config.yaml
rope_base: 10000.0
final_lr_fraction: 0.0
steps: 4999
Each number is 500 + 25 x the weight over the matrix's rms, rounded and kept within 0 to 999. Layers, rows and columns count from 0. Numbers have three digits each.

# layer 9 MLP gate, 256x128, rms 0.096, rows 171-207, columns 0-127
502453491530517516480502475535511490521518507506486461523529495489482498483535478529569466489495502469516483496549510512496515501469507486470487442540485465523520513500493499489494483487509464476490507506492501488525520490515497504478516540483547496485502488472515508494493482456514475523496535508483494492536506539504501437545434525524489477492451480482456456487493503455457481508471
483526537514459505508506529434491500507530458478533514459564498466498499521526542496492520501499501530476512492549494498519518452481518467465509457500457483542501499495507501503524486504495515472506492496500491486513488500497499507549501534565513503507468490484471514489511471535514514518509528480474510537511486525523493543488449501510460518474492503492471485484480537522471521509485
527527521543525509446494489554515480530541460503527458528518508484532469531514474523495479495553504515513532490508529542475544533478493550480536477524514487526475527505524536514498524485511474504502514490514503479508520503488497547513518527487503468485485560485508479494481490532497449515511501476517523494486478483525508471501467509481491537505482506491506522452533543504482537521467
523554493490506508492505478519466485516525515516552538463552519493502486474558506542472463478507508510503476486506535510478545521495511449479502472515460511466508495521495515503509537525462491534527489496500490496490529493490501470480498511488486518502439479517521562492458532504486485507492481492506503482486514477485533501487455507508486484427524509496499523485460497504530492522477
523505452531462500461471504533476478503522511562502423490497514483520524499512523507455488496497533504460463492560536522485519506487581472490490446486441476508513485503492486476514516546459466515486528481528529537499513486525538550505555525513513509534466484510512488467462514477519481507539524467466531489522483507477529506484487537499478433476518452473517501513485503500538530455501
535517479471484492526542497530495497493554532457529503546482464502472482504505586497511505498479549511519485514484532494578500567516510513520544493506536490478452527515475474508535514488481488513518479543487527509462490480541521480539452495483486494466492520478493514465469514492489523525466507489561534498521544467503525466529501537491483483504510531475529498455481476541485499461513
553498521530522502493502506493544524497506470468501513506534527529494543480458523481520489483520531453480531530493537528511470510468517577476495495507496468512521488495476542502529512496522559455484516507508511479493529524495531505503492524505515505445524490510490487514487501505506520525479501479430486544515472494520545525468559511531488503517481458488493460529489521491495462468475
498473530521494475496494506549513515547532481480478559486467533524523486530486500472483519472507505534465484507496540481492480500485481512511516512507527456518466490507541524498526497505484447481460504459486550499506469466512502496518534532545490523513492451492491520479506481471492457496466490494487523499479477482544516556474535505507541501509481505534494531503503515481484514512497
479503501503500493473442468525449515495461452509540502560497530512512516527484505479492505528445440526510534509509542477523514546521512498485472493513508487460486499525511490504493469493484492532502511496447473475478534488487445471520558519492529462452470550499512475545509489474483499531467493490495555499500504496501524507497474557506540494519493505505486484531490528483462473497524
502498502475500512510482507504478524492481500481510500527485528491515476484483511537483537511454475513489484524474538505506526497493489459512507451519527523516512472533503528465500494466540480449496468445475500513470512515552554496479564506516486462467520471498487457535488490462492460486517499473493514512492512474507471525499463497577498545507491498560513534530493484497495505511481
495487509498458516480506550501521497498492496508451504501485448504574532499486492483459512442527500540517499517492529541505539519494471507463514474462527477493467472470488527456521508481540478515461484531478462511545547458506537494483505513479526457531474555483513500538516503521484512496509471501512486506527509535510517517487480547498445516483460499482498504557486480480506466510508
491495490494476500537464498506506496512547522511495486536514453517526527559472479492475502444485472473457468521488501523496498516472476513460506448480537472527457468490467509480547464464490495487519471480517457456506481526539507503542512501488490525509514481549447497478534494484510495483501518493494504534545502522440479537523486502527512470497494469475452490496485492509533505489481
497463544486505445518523497495502508440474501474483500447510477503517472523435509462530502473509454482511496543478564524489476504509493465477517482517535474551503563532502546487529487509507532484513484508505487497493504467500547537532499455473476520526513480501473488495497502518466488511476523526530508492535448522523523496497517528478524491518506515510498483528465496497535477481512
525523497420504499500508488521479491520516491509486504494457476516542494503514494512493518497508511516476474518502541454519484521495504508507487483497518449538524507494458485540475503504472480492482482530527477470471531481498500519493508476438515519495488492485542476480453509520469483523503543447466529506509526510497527478543489530488482531498490459500475506448488498505493487448499
615487519489481487520480507516476489509531524445486504525481514487475516486488515530496465518491496548530482507510510480520515557522475481493480465504542446447477478490492525528515518499496489495530483554481484501487483496544553484510528492489509506508454468476521510475503498516506491495493465480511522536480479478489500498505486491488467476474443480438496551509498507486481489462491
497492488495536485510497499496494493523506504484507480512504527485493486466536505513478486501555485495535490486536536501524523438491503477540475539510535501500499476542483493538503467498505494518473479510540528464531505511493486512513485505495553487463444497471489525537512449483506460497519492527494482473498448501531543534478434519536484488483478441509497457547486533523470464509476
488504506498503480475533456506514577526509471456520493514489484475521485505519517487491470474519490514474491472535525477459496493464481502502501434471555511506495482495475535444537434521459510493494540492525507492491518464504531550511494498474471509466497443510458506483455456527472502473492515521515514514515455504532509546493490500539466518529492517455495491456450477528505484528542
526517512510508515507514497454515498500506469487506488496495508522511498489485504506501524503517508491497516482532499515446503484493535532517471497528475510482499531513528506471522517483410500515475497514478488523491504487492526472474468462493501518534496490517494533481469519471469485486504526503516496450504546530464529502525538523501490494408484532460498522541454491490470494467474
509500520554524506481525480528555534531466453494489487519476503503482530465506500531497487496517457472513495497513539477493453466512535499493487515542496518498502489517509507500505504515455488485481485478476494503501544493515583488510488495534525495489495455470497481472520469467487452533471504502506512542529437506500476512515508535484525498486544550517533459488445493501482489505496
500501503465473494493479530492516475538484459490460498491495559548542524501509468555543469511479497523520516525506526493520474490519567512520475459502468533477521524504499488502509500524507489530493498507494482513499496473514541557498528514478507482534505529473489502521485457486498526524491504492440505487552456515535509516473511525505520452450469527461518521534476473534519470522501
502500476493485547534476500525492551456498488462488482530537476555539483549478479497473500465496481448484496491516517532527477503516521511519491446489497521501519502498482473511474572503474508500470472478503503497459510538553528494486503541479507523500510508491506526514480464506526491517504499479483472504476468462472483516488550490516508507459477464499498523542524547510526501475494
495500480546515482482478492498495479517480483481495506463494485448475523505450500539520511479498482492480545529480505474497483469516478495483500523464515515513497481481493493493475500467501473483497516517488494486490473504507519481495496529517478508496439495460524526489506515496443415519446492469486485531473477524495511491468461486476507498480477439502516473511530485463498533463500
494472480470454523502468497531495487515506455497456515490515506505504471488502486528518459482498540534492519474537526519507477510524464541523540489471512480500490526499512504509492541469472453509482447466482520525484482498539516521494426541479504462475514497518557509495472486551475463480500513475482488484489466488467461541471492509467470524462511471444469523507467464515507486461474
475506499496519449485494468504511468504457515452478512546502486447448457524494495511523452515512531497519487474540499452491469488503559484525517483485483515515477500513538536456492512484511491473511499501455529498498489493524489507461493517521463528544485503521505532508500481477454486462502442482496493531521494530493522491475508541470475466443489498496521506514506489540499495501493
526481489501484505509498481584479487502499461554473476499501504482477528519485506507476480532507510527501489520514496461486540466509525488475483470506523489499503497509504482541505500494537474448507513479508498500458496471507518492554507506455520471516509501510519552499554481473455477554519501530477550523477485522507504506554467564529508524531505503502478470545491518434499521480446
481522500506523479504510526489490543490530470481492541509500477530544474488500501514458448463505495491507501540482496548524482512512515508518498532521512473505469534481533470477503452512507467480458472542474544466460514527539503488486476521528489449495503525491518537539542468514504500546489526499526502488480508534459484464494486530489511503493526532491497487509488535505482517477496
494507446517499485515479541535492491540491501510508495506487461454498502466496487540500491387470495510542509491481513475494512473526482459533501501484498539467483501568550499500527533482485501496501473512486463501507480518512510493455500505519476510551466487470509518525515468520516474528503509549513486475535467501518484443467507529485509530515488510491520540496511510480500505522464
541517515496478477532481492504481482506524474512526487474504492497456493486523483508542434482499520504449468469474532489457512498517509479474460507524497478522462505541490491499500530489445500497517471517505477518524515486496505512494519520484495481458494451498496491501479517515510495537524528502479482501521526492505557502540499536499480504485518476468502467468461473509498481488529
538532489498511478471485458556562507499514485487464547511474519496521519514473490491534491491529493504501551503503482478514519483500510543520460546476520496484531537487475465493519538529562467472511477509516452533524546481513532508508506526534475476485500488447532527502531468429519511537486538470513507504479508520538478523478481523492472487524482497485451475549496514480483503515496
478524514502518505518490508474517496509492465451505526487459457496515521479493465510506509467529486516450506506526498518493475555490520516535463484523497454525485486535526512512459508495488515441491508519545515529496482464518495491504541536522462479522504556454503527516494485482524475482487487506510501509457524501526538548484493524503507473502494481506509493508529537523470492475470
494520489530515507487522467509509504494456433512473516498513494498559491471515483524520522490496515512507506467473529559462511488496492473499487482485480525526477491521499526463518519481492475489502476457510508496500464510547563510469515568519501504487518507534527522537503506454495441520517499502493492501514499526498519524502470485505483524454500513456442540489454517507494499500423
476550528512500493491491498463489520489499479504523523523504499495529512478492518557429480484466474507513471455471513537490461543493487456535507467453492516533470531514515512468500476484508480501471519462494544486490516466522491468503531484491437489516522499482507539501447532511480519498500494484511541474484514492516466512523493508558502543500479511551503453518532510482505510503476
497476498526451526464471502533475497464511514479481495501495465535499490495506534488456507503480522512484474502507539477538472481470502504490454426498520513517522460514470514494487499468443476476496499463508483545506533520522524521496555521489486462530546498527524473514525479477482503473506501466487494487507494503480508502503490527474449484426508494499475534536475496463472478456473
483500497490504500492491525502515507520557494516486466498532504464459539512470495554508474498497477513469544526529484488515451468481506533508495527525498481491519524513528471498524494488527491504501485475490466495518497548533518518470542500520500489463533497531496547503479494524505475533509535452521475534498460507473459523485482505494491550516487509519458514514478511501465485491512
501516525516520458502485504485499505530520481473488503494494510510515510501487542557475537503531477503489528503517527509536566481478527530527502545507477516487485510517540511506525497533498493508508528532499488504494492491540490548502506488507474481473448497505472536546435496524463469511477558445533486484494483498469502489504536517454484468528446457513478515453504446573478503505511
525449477502514462488501491556477504498517470428495489566472470496525512503503530493510476517519529511529512450487494494507483501543482507462532489482512443502536498535554504497484486466494491545441546450499510519496489504472499505475505479441458496499505552541502516528513502495464476511454492456475485516533495531493503486501527519488484477479432503499464470516497486512482458502513
497548475539528498531531492517521512484510489507464512488600513519482498460503492532507516507450501473534497462509524495475507509489505478502532499534482528515501492502498489483525494503489541441535461494478471513546518480502504440500490524547514482480486506479503499495458553506476504524494486485500504456538469461513488486539468514542503496501544511523477510558492483499468487498478
# layer 9 MLP up, 256x128, rms 0.0904, rows 171-206, columns 0-127
535541496510471500502577478490488484465501503452545466483535492492479489510512497449473513493475509535509484539524508526458501491472454471502501529504500475491518528478435480525521486486511491459526512499498454467487463486477482526506489493470462469492499509536491532478494477517488516525489541473522484502490513474504494506486518471511518524500487522500482488523446473487513484486526
517481474529532517470504513494488507482448516498491453506488501517492488514477500491495514470504464510485502526473505457500495480486495509513476518489503493478439533525529486505501513484468483545476514520508533483521498518450495480441517481459513447484531534497498513517496508511514461496491467496523466467515528536508524475488560487474526509465460560500463530520492469496508480509512
516521511475489478508479512490495482514498492523492471525491492530456471504511487514515455520491522484528485504472526522468502498539486496518486505514492483532475513509526501533503524483518513496497506568455504432514469454485518524529499460435495480499515520523471529490480509511489451506529488492465489506576461493511527504549493495472501504442541520502488509499505485431476478510485
467528452494537481501497502478484522479483518534509481507501523475491525537492489493493524523496534536470456521549505507484526479511496445491508527550471504524460502519481439552475473491548505499490503505503493482510507512507491536476467492513521465517502512510481486473495461463499510460533493505463513510528491466473498494464493499529504507470506527533539509497564464510531454480470
492477474480496488502514525495522490478502493477487492485526499479500555522496496523489476562556483546483480487473494564508490468502504518495507510448531462466480526511523492470531494466468524501508478483452542539517459473473481503488449569501527470483536529510472522495487449569489512479491535525547510486530473502485475529538531484507507468484484474492511520486501497550525507476464
498512490510536482451461505506470494541516520518520517475577482489525510498485504473502491471523527477540498496505499525510497429442521510472534464511464494486548512462550477504512548462465550507503559469508513516487476484450505541469509517492496514511438508517487495510499476483451502489474487536453505507523482484480464491523487489520502471470492504527512488525484459484501489502480
539483485500503547498504503515559484488467538481516530515547492501541482531537488521456503479497502474527500523513492484504479518495468508506506485516494547501524508477489515471490536522488470515478472507511492499517503540509494547453477506516499504510481487495470495494514560487540547535507505462476499517486498511514500493428462493514453538526527553535477488471495515500490487531518
480469485507489488496521481524475513478490504480518493495540477453501512555543461518484508506496462507518469511505521480478465517520524490473481459439479512503495528492506502557509501453511512505503473507468463496520507529490494473514527473508447523499479535477461469482472476471461514537471518477512517505528516460482488460514492502478528521479497489468542501469487513487503490513538
533533561524504514522470509532498493526453472502440498500495458493479503509458496484490517546501538492469526501452507487479514500536473467525485491464502520568487482527492497503507478446455525480522526518469468474477478528512533517488452499475489503512485523513485454490518493505521455489486492535475512552458494482449517493500532492499524508486481535514494520486560505518506484477502
484528471501510524498504473501531525507524512506488483491493505481550531453500484488503527451499484537509506475534492491491504539483457490508501496521471528512479488505460526521491509479500481492497521509481500456533499520489481514537525471512495451480547468486512551473500491468487508487505473523502504527501474489518494495469535483441487520532456464506502520473472523478512418502495
510499515499556502513493477529491515503468513524505495506514466537492442507530442528470500484521484497482506504482480527498439491497533494449528501486486499505460460507479492493520513497525479466463490510511480551508476474516526487535478512473522527496483510473499518462537563458493467533473508496477525525531495504509486500459512472534489522518539531461488525570512471485489483513467
531444451508490524510556517468485519529512501505501464520511498498451513485501503506506490482480530500475511474485485485447481455485469457476495506462511481476469480519432505512519526473484458515507492487534478524460490517538501517523478526525491425462497535490488500483483497496453484481470527501508491534522530510463526442492490483499477546483539482500473447482471462474521473507495
522520526483519454522501455463501497484470460488495514519525514489542533497484529467499533474506555443464476522475496491505452517502528515430530502494521509534561537535486501523497494532511503502498516500509531466504492489498499520490545467487496489488471455506512448479526507495487494540490497530483487499492460524490498501522490508496527501514509540502503474473491496470527482513502
506490491545469472500479454465479481495465454488523522500490482508505510489454471479525495505504482510513564501543503554499517495485505467488463473487507525519479516493489514471483568507465514515492502492513524503498515475509521527478475490519502492485460527488481521506492471483559484500490497496496512492516501506500527519491524486497562467507549550472514533527490500478500503566490
444493486493558530496504487529494490536541507519480524519488504547504507545534445534497451529503487452488472545520463485492483519483547533488531491519449539492503495478526514511488473509490469508498533511437531455492556517499501506548459504487486460448517508475481518545523475475514481525477495534514497478503487504511489502488480519477477498533462560503465513499525554481499491513522
525507508477475510515476534435506482461506517521490552478507528536516477501492495497507496513479540494502496440483525539508516454530526534447484502479499526486507501543516519498486501491483489489498483526510454501507444446501506461459509553532540505517501490531532491521463497490530516472511495522497490532480523492502507493484468502485536540497503481506487525532541509525455504458504
494488465513517504488482514493482501506518500518529556525498511524508533533526455500530464489502498456533488533474502477481526520535513543506541486528533499541463501517483546493489520505490475545481486460480536507445534523473560527478441506468495498491476472520498489505459472499491537542504467472493549518515504504490504471507478482443517490464570523530488505517484547488529491493534
564523516529554531467487484492503501501449509520514501471517523493517455516494508485508574504521532525477446456545494473467482532515555529509531491510495502484523564510480493453507554536493495519487510511501484513504521461502530540521511488517510521476458489490507537496466483550494525511469535540518510493489461528499465506515511488518526516477521464458478509474482543507529499492526
492482520499482515512518573486450472499464519509517538482511525532551485480455495497528540459520529513504488473478474505477473518534469488486512467495493454486525504513474462510516498457503474496520504495498548504520505488487491535538494500489474476487500531550497512512491493499521493470496491468515475501450532483541517513494515494507505513484485432490473489486490523457486455464498
535498523462503468460498536500511516528495499479476477514508529517515494506538470462495483507512478516520552500480481475493484484542477491513498478451521525498513499499531516436485503490459482447498539501505489562518523493498524537448492516505479512467516484509468491478520444508509479473550486512515482490544504534494454507455523492466512546473455453535483506492472448501494483491450
510475534488473502456511497498461474523480506489486475469558531519514498536488448436534494501519474516543503477519497496436486531527527518506511461468476487488534501499502478482486498505517537491489529495483479514472502489477491510544500486500507520530488517486539495466487522533496473492544489479469491498482509553552496470545475477484499475507435488510514502511543503518556490514459
459478540495530468525529507515461509481535509486510552504477483501545450490522480507520466520501501489521463516507499493538479488473523528518447483522518502465530467519520450476476498504448518514457489504476542547525475518509450515488517470483487510462525489484450475511492499487506505501523466494521529496518463534482524503554519468532474496457489529529525507466472544509474493508486
512528526552523505553517462492508541507476474520527492520513468511487465512435502452525509484553477501449500480477486498504569482521511522510501498542520553509495547488536474479525489466486501512546507503492500552524487505483516496512482513534530509510484481490520504496571528524511513512523496455475455482499500488548539457520519488516519481505484482522474489519531498522473532507504
511511493523496509517500528476508496546499468553501529439491494499473502489525497551473479490477498500464511465490482495530550537496467509520467462491490482494492533499482546517536495533521511526530506559508549501511460503516491508506452490517526491472490439486506458487482501504483459500512514531535508515487463493517526550530541531472526507511513511491530553491535505495502500499509
511512512483535489519489555518483477475438520517513464509521513459463478487514530518449476479527471437532480502505504499499493483459460479505512516513460515501512469484480444457554505525446488479520507528459521509490462498502496475469527515464505505485474478534467486534484501469526494512537515514501484521542480514555521507555487504513471506473458515491477505513500490512477477524530
519493486498526558468494501541493499530492504533523494444475519483512482488513478453548498571497469519481529476539500520497517514502452510486481476487507481469444482495503488469528506542515510525541500524493506484524527453507525491505526501520462529524460517498469501465524490513506492468510476494486516495493489508504502495440484496502541456517475516474487490493505501497498524509502
536479500487477524519472476533532503526478519508473484519458514514496510486498541493508526473521481511483443479510553559513498473517523473524500508454520508473509484516501515489497510492548498480525501473474501514513481505496508521514504529484599500515494496531534452502481514536498503511494508490525466553490511510498538508511489511541537496491493475463537531492481543515492489454489
535491487462451487505498524523513488481455517499498536533518502500507493499541544485487549481486470502494494458488524484532499490543473505515494537485508513479488531458488497495486512512442552507469496509494454492511483473498472524494476486484490544469464500500536497503473501501491463505505499512466556518497539491515497526497498473482549521478470526530494516495469543489516490513471
512489489480512497524468522509488502507488424493508478503511503468500496504504504502510479499508492506481487529453504533447495480486467479445458497478530518530470508488500523439490492513524509499500533510483514485498469459500507480462514508480540510417501490513554422454521539507487478526504516525474519494505465503501488488533519529490507507500534500506493505450487505476477537490551
522461485526474485497487516459514493481520476518520494527491549509531466501458492497501491475514460478502480478517489536527501507496530528515490441540486510497505463495516491436459529506539462456502483517522509514525484539468498532511485533481500477504501493496466522501520466495518485471487460521527470479506509498523561524489512498507473501502508466485481492485504520538494502474473
482514532499488506452525483474460500529482466483480500502545486447522493481533504491546475515524487520478543534465506474470483529478558509513515473482441518449515524458530510504465524506496510495503516485523503487491494551503476496480519497524518471481538539499481506553466485475502471530531481529561504501482530494477545483547489496529513515518481506503474516527494484492513533510543
507497502480475512452448542448507494465504459490491539518507503509487502560456508468487498513512481492521502480458496467480516483520507482532495479516512494481513498461477535547501546506469473498562458533513504509513471497513483469500497503477513497523511550525481479500534491535482482528483483514457516477532456493480479513574510509504507486519475478507484480501530538482477495490557
495495517559541498509447506561491461486501496496487549517528472459486491497537542474540542529530485514519503492493481457510511477516475489480459501475571500489513490505423514475466478496500486500491470482513517507584506511518556480498516514464510462497498515525510457533508503500461513474491507466473523511499504476492477537472469485497522517478483505489488513442486519488517518500503
497497499495493481473467454466501504521512507489490503505467508473507456474533532501506510496537467503541461475516516526519473496485473491521464518510503471466525487462514506499485486485487524514475482448480501451491475487516505493512499527479476501514514491511453552491512503486503488530507461487493488531477527536488528476555527517504489475506518488521500465444520498492505453544482
510477489541512491508485484521504495529507489514474519515535477547513493476524453465544472536499489512501513485500496496473495447504480465453524479478550508497516486486510506451526476466502478519495496467482561499469462482495502471504533446549570533450515473517476517498501493489500512509512502531478491509524503471470511526498494488521485520469495517505502474498482537480477514468502
453508502573516535512510529568502476469467511532485492493467442508507510492504559477499518523495467510507499518536498503479502487515488532509546491490518529514489487482500528579510445489493533488467518489485487470490491502546489473466513493488487468507519530486469488473528512473460453486476476487491483482542536516470479514464495529535504514499486521495540518442533502484488479476550
# layer 9 MLP down (transposed), 256x128, rms 0.0856, rows 171-206, columns 0-127
485482519489490497477497543492531524504486463519510504450482470535513498484484489487536451489512490441453499533494503502506528529482459496445442489519531507539471459514518511494481525496486476534469511473473512482487502511532462500506528488536520484523458458504479491480504474520546479471501480515479470506499516472495503492511536471492484495492490507517508471472513492543455456519515
472481518482493529497502469505512494514527487493518467546497518543526519526511508473503508545534480507518508483472525489480550502502497529495484480464502497478462490490504478530499513530491440474509454518515508510526505519510506471501487513498510517503501496472499500483500476479435521495496530466463499480513501488479575547466535486505502463506525468489536535530480559505498487497498
500523441507493488502492527488466500498538514490507456487535465466547533513462512517501512502525464500524454470506427478505501538556520515492547483543509505501458497502540486466496519524524478514479497505464506533534487590460492481525502487500503480491517507509478503530531503499522493509490512488492520514491509530502497491517473467498514496496476527505494524498515462502525499557466
534470463505559466512500484504491528500507506496485491522490485498472491506500495551503522503484502501496515491513518487522476490482517527533506475531517490535535496510515518438537540481497486473495501537485490505514508463539528518482534496486492512530468489508482482478469526494527507528489480516531456522442482497461488462564481512454456500485540538515500497490500502472431470546510
514465464498484462487507504547489528485514534505522477501482520539460495501521468503480467475468531491492524477455444466464538501515476512471460485538489493496487501499474523493549527537511497500527540488514502475449462465495507487482524494508531524555454483472529491443497485467493545484456501538522557490488527454549536515481472517514464478530522574473484473525498473489496515493504
509511530532487489480520479506515503477511462499467468467507476555491483493470505482500489506534483530509491468489477484550497521512495499524460510535490472522490500510473463458507495507510563458496461511534495476485522557499508537485501482482474466513477458443496505455511470540522444539522510494531466468521510500497488495519444489546491501491491483472485479497522490493513509453442
500511498489536486486498453474535551502513483508532531508502471514472530521488542500490470485526500495487498515543475538478445515472491538481528526510483529511481497507461503478523534498519518491513506489482508487491477479496493525566481548502493476512512527507471569509498457523499452465551524481529536509503523477507472499491497500525559485471504501504494488527515475470529525495503
508476506543511446510473475531499487510547495498509529507469470469474493490487523500464529478496446512455485513470568464507471499481477481462519476527494480495490524499530487502554496456461512481496487512485516508505507468496493482511515530468462498490511479499495490497501488508509498529510498502483459523461537441504524495488493502488530536473482471547510514521506481479474515521464
490495482526526482501430452521477545493478492467464482514490511512478449490474477508550515530528506474477520430510534443537499505502498523526538498511501514481506473491515473514508487520478518497482489501459471515508473449514499504533502516483486507482546526482534476506557532491464461472465452466462496520450493553502482464531522492477511476498511506508505497429512477476512505503509
498514474451501479545508484507512473501496506497521523525491524502531521489508476481489514505467497485507498482513477479502531479512465512472515545459483581509498469472543542512485447464462506504491516530550477533455504511442498516526519477476489481473516490482477528529519554476491525498491520497483518484488500515511516466482524471503461475517505479505489509507487536493491466479525
498494463438478497504477478505535498513516530472491503490474492474523493512512459540486507496514457510486450532532472513475482519482497480533497493471488493504521442486498555514439511508539534528492507476522515537558478469525459496454547515470518497487491518474510506479452475519518487497494495491462525487497505519497508525459479508498536503472499485464470522554499508501526541501494
490476489535494485521491514495508463516523481508473489497494474564451491509501479501496481454503487493482476514558451411539463548483471490522514513514476464516473511494513481525486492495523461494509508488523523518509509444571515507489493494571498477532472492496464538508502493516523485438488487518484471509495534513547510464492543496512500510502529458526479531545468456484476498496473
481544512463495488483513518510460512492503491483511513496527532515471531465523554457522502495495540479467500536487457511530518501483484516483507497501529493500521482499482501507505474542522498525531509532479460526503479501519496498459510510500534484485494446530526441486472478520467543526478515563478507452518529477519486498459464494497511465507510508521494478510495511499534525517522
502523457505439511500506452459489529550479480492505501497481479473477515487506523516534473518471516501510527485520553503481504497528503523459475457495482507530514514495501517516521513502496525516489502498489474491521502482487524552527540531519447495484495521476510502508470495514497490533484487483465480498499487553498459479516498452475499500461535477487502531528487524503490483484528
512472546449528496507515480498494507462516544512502507489504493531486503499509535515552499479471509506603443516501535474462541503507555474510506519471502506503511501520502536527488508509496523550476505512446499516488498523492496485561558499447482518484469448471498486475482519486500554501520545461521535506497502498503502519462496492491512478494517504474521458556538491461506492507509
476499509480467513506514523497538464481519509460512486503510493518479554501494499492517494512518519491523515511537462490499547530504496511518522442499477520514537539480517521483485508502478492477469515455491477488476471506522493506459489522502496493481537535477542466522498488543476563530465479565466502517496458550511443518550533528457502502523530519565498485509472521520478521485533
498467489498538506500525513489536498530460537489453499443487448526525465499506527473506530490488489502506514530502531499453503452512502507518495516506515556521462494510450517509492501485463510523489499490534526517520512511482520493510522499480492504482489541478464514497512428484484547440513526489521502541490472485520549546504460478513479524490477483427512518479528492513513465547513
501504498454503472511488485510517504516493495479471511517524516487528475484488426489498487484528471512555514501491492500504521509501497501464473496459534509502518488532480472498558453438535468479493496485471537463488488456474496475510479487548529520473515487455521493485546471459518486492531512481531469493510484519467471496525483515529472500518519520515475497464454472533507502565559
480497505491500469494500478496540510511492492510498503530491490482548529540533478471495553515468484517524488510509547500500494486499484484511524493500494503479508544501478525493534515492494461484489507509511526490527538520534502454492493479474471528506495540534517466492505496498452469527464504527505497452540522459509550523513533538539475488544484480490472494483463500519558526504516
480520518513518489449512484491536492539496466474483477512510496496516559500493508463509509502531476522508500493490430527512508524469506538482486507527520477498474484529484484458516518530502529476568494523524513483498515478508500523476470483500488489558515477487445517502474517491482495499474465540491511475533532469544485502491471497493557473476533465488519513493463480500551480531505
497497484522534502507510480476459464456463489541494499487457499480492512471529485488480503503479469523484514509454555498505577463467555510527483479469529512502500503485508500482503485459519507499507536498454533492453499532479494515508504481479498472525502487483500471477466471521510495521508461534542511468534516476518482502500490537512516443525511493510503527541480523528488485498540
522483470512523507483482504523457483509473498521491470535518515503464497512530484549515504492508477496502517505488536508510479490479503491499537555487438497474495476476509523548519498509504549529537538516495500510531446517527508483515498507502508457512493499477503487498542533518479481487490492482503508528497488472443530517496491571468530486456487433499497505492497531452457480451470
490548510540484476509503509552516494466453449505512486514522511508514498500496525515463480455534500491503511521483526470513510491491474456478507542507496536500495506488501498468539467510503466458518451552528466491486564496523491522486535492482499545456505469468467450532459501520507470482492522521508488474508482498478533461436474497514524493461534501515529454518470451492495489483531
494478496495481526514497478541539507529481535508473492485477494546490516534516529456529478490505512486465483552457566473493485505527489494517510496520494473503552555538468511483492507480518518486516503531494508509504527455502524524494501482519524541505488499518476486506543514520496480501534482496529490474543472515504512520497487543508478564519514519507448555510472521487477518514538
554498511480492528535486528545471521469462547523450461524523495492501499464507483493515466536509514503534521479538509465487526498512457504475493520535464429505517469483511470507545468496510506508495484487502505529520501503465511527510458513465501475505441483485489500532539517467497494512499514512504495534511498430470496480499520481451486466513461491464528476470512524492503483534501
524494485476507512506496469529504491520476537501550489521530496499501502527521505529485524532498457507523487483461560500490501521460490496511497498503523544472510518541487537475501527484482467528496509495498504485451472522476516537528487482487528511468478506491468471505504522474449512476515514463491496512560497465489536533514543473512529496557496489489447525506496524508477484522517
440479512518519486519489492452512497473509526492460496527508497491450530497475514478487480556509512536462543525473463501509513495538479482459543491504536505513522483454524468472503480487485527476512449468502470497510455513493524516479505503508507485456505503504509506501546474463500487488504505568527489500486539521472508501482523531485477516519502489517504477509495498524471440469511
553513512473531492492493458495487520507473504470482487480497513450517498481479485466520489480488476522547475494469488529504478527496523498514460469482524517481490466457491525510467521533495490493469519460489491514516519458470524496483510527507503506487503541516469514473495508491497430474513509475498462525540527534492454499522502474539493532512506484501505496464514471526513475525525
494471500499504444478500511560529514492542545513487502466472516447466477492496539519532487492512503525536535510533552458484508506523483476516531509469497502536478500483509482475510504482506486481477505471466515467527461498484528551521548495483512508558468512460457506506486524509497541481502496515515494531477508514486527531508495487535477515520494485548514474553472496537486503538489
503490500504483523501524537533492458481517473496456483487486469474483490496510504491503479502482507486529523508489400505513505484538535480534506497488515528549467522455463519527511484519484488504479465495467532477437529509510500498479478505488507506522510496498502527510498498492556484447506512513506530484497475495486451477477489488496483520507494498484497505505518480477558542533521
490497510476458512505484503498511519529527516492490512543489500488493533484528527487507467521539530440492486444491540509463493449507546524521572451500504528453506486495490516527481507475448535507507467518505513498465510529496486480527497516494426510501489509522498512509543431503499522512547510510523515501482502453487489515516498476538539500547519454515506486484507502493449489480524
497526487497454489511474511505456515483498478475517498491458519515494524505572545496504441545543500496488523550482503489477506506544471455471519493499506475493542504473497508481482499533537529510494472499490570533519477467526433511540485482526529463487510486471492508474511486484538469493507485472528490476474493491491542515484493486516474530495547514477513511500515493524527535509533
472568517490511542534486457492468519506512523516527478507488527499555467440485439518519493500481463459528502536449438470457502471479507524511532517484485476480533493531513510498490502497522492495463517482515508467500526517473509468490469495518507529518534530500471474533497468487500454524514514505510491498511486533498491498513503490509471517540540507532498527469478470481531513495545
511472487526491480543478531489504532471557487517486486543501476462476495490507496489514507456521491485471521505516524494505459507507483470508475512481460502536532486521475481526490513541517514518507497495509469511535494508534498461494519491492506470519535497534495499513507500479521502514548470488472498488521470494517460450526490520532527515484520487457485514488485520479446444451506
493476501500531492508507525524538506440491550493511507500523518518460468523502504496506485519520470505476508486496547436479524484503497495482484531539479471483439519524497496475500528484507558533522508551481481452482497491510521508528471492510485476469489501470475495528482536518445506461476537495494535495515544519495533479510495511472492532496483466482517500539557502520508501454511
491499528516471520543534495499485466504515467468504522491481455507485493516493514503524442483490502452509466514522468529498455505466474457502531525510486451513507490515500520515481520514516470490524507543509523512508552525542441481519471497483533511486498531530529513486461500490532480524477507459515540486519506510509505522505508461501440454516561471525506475458540495464492480493559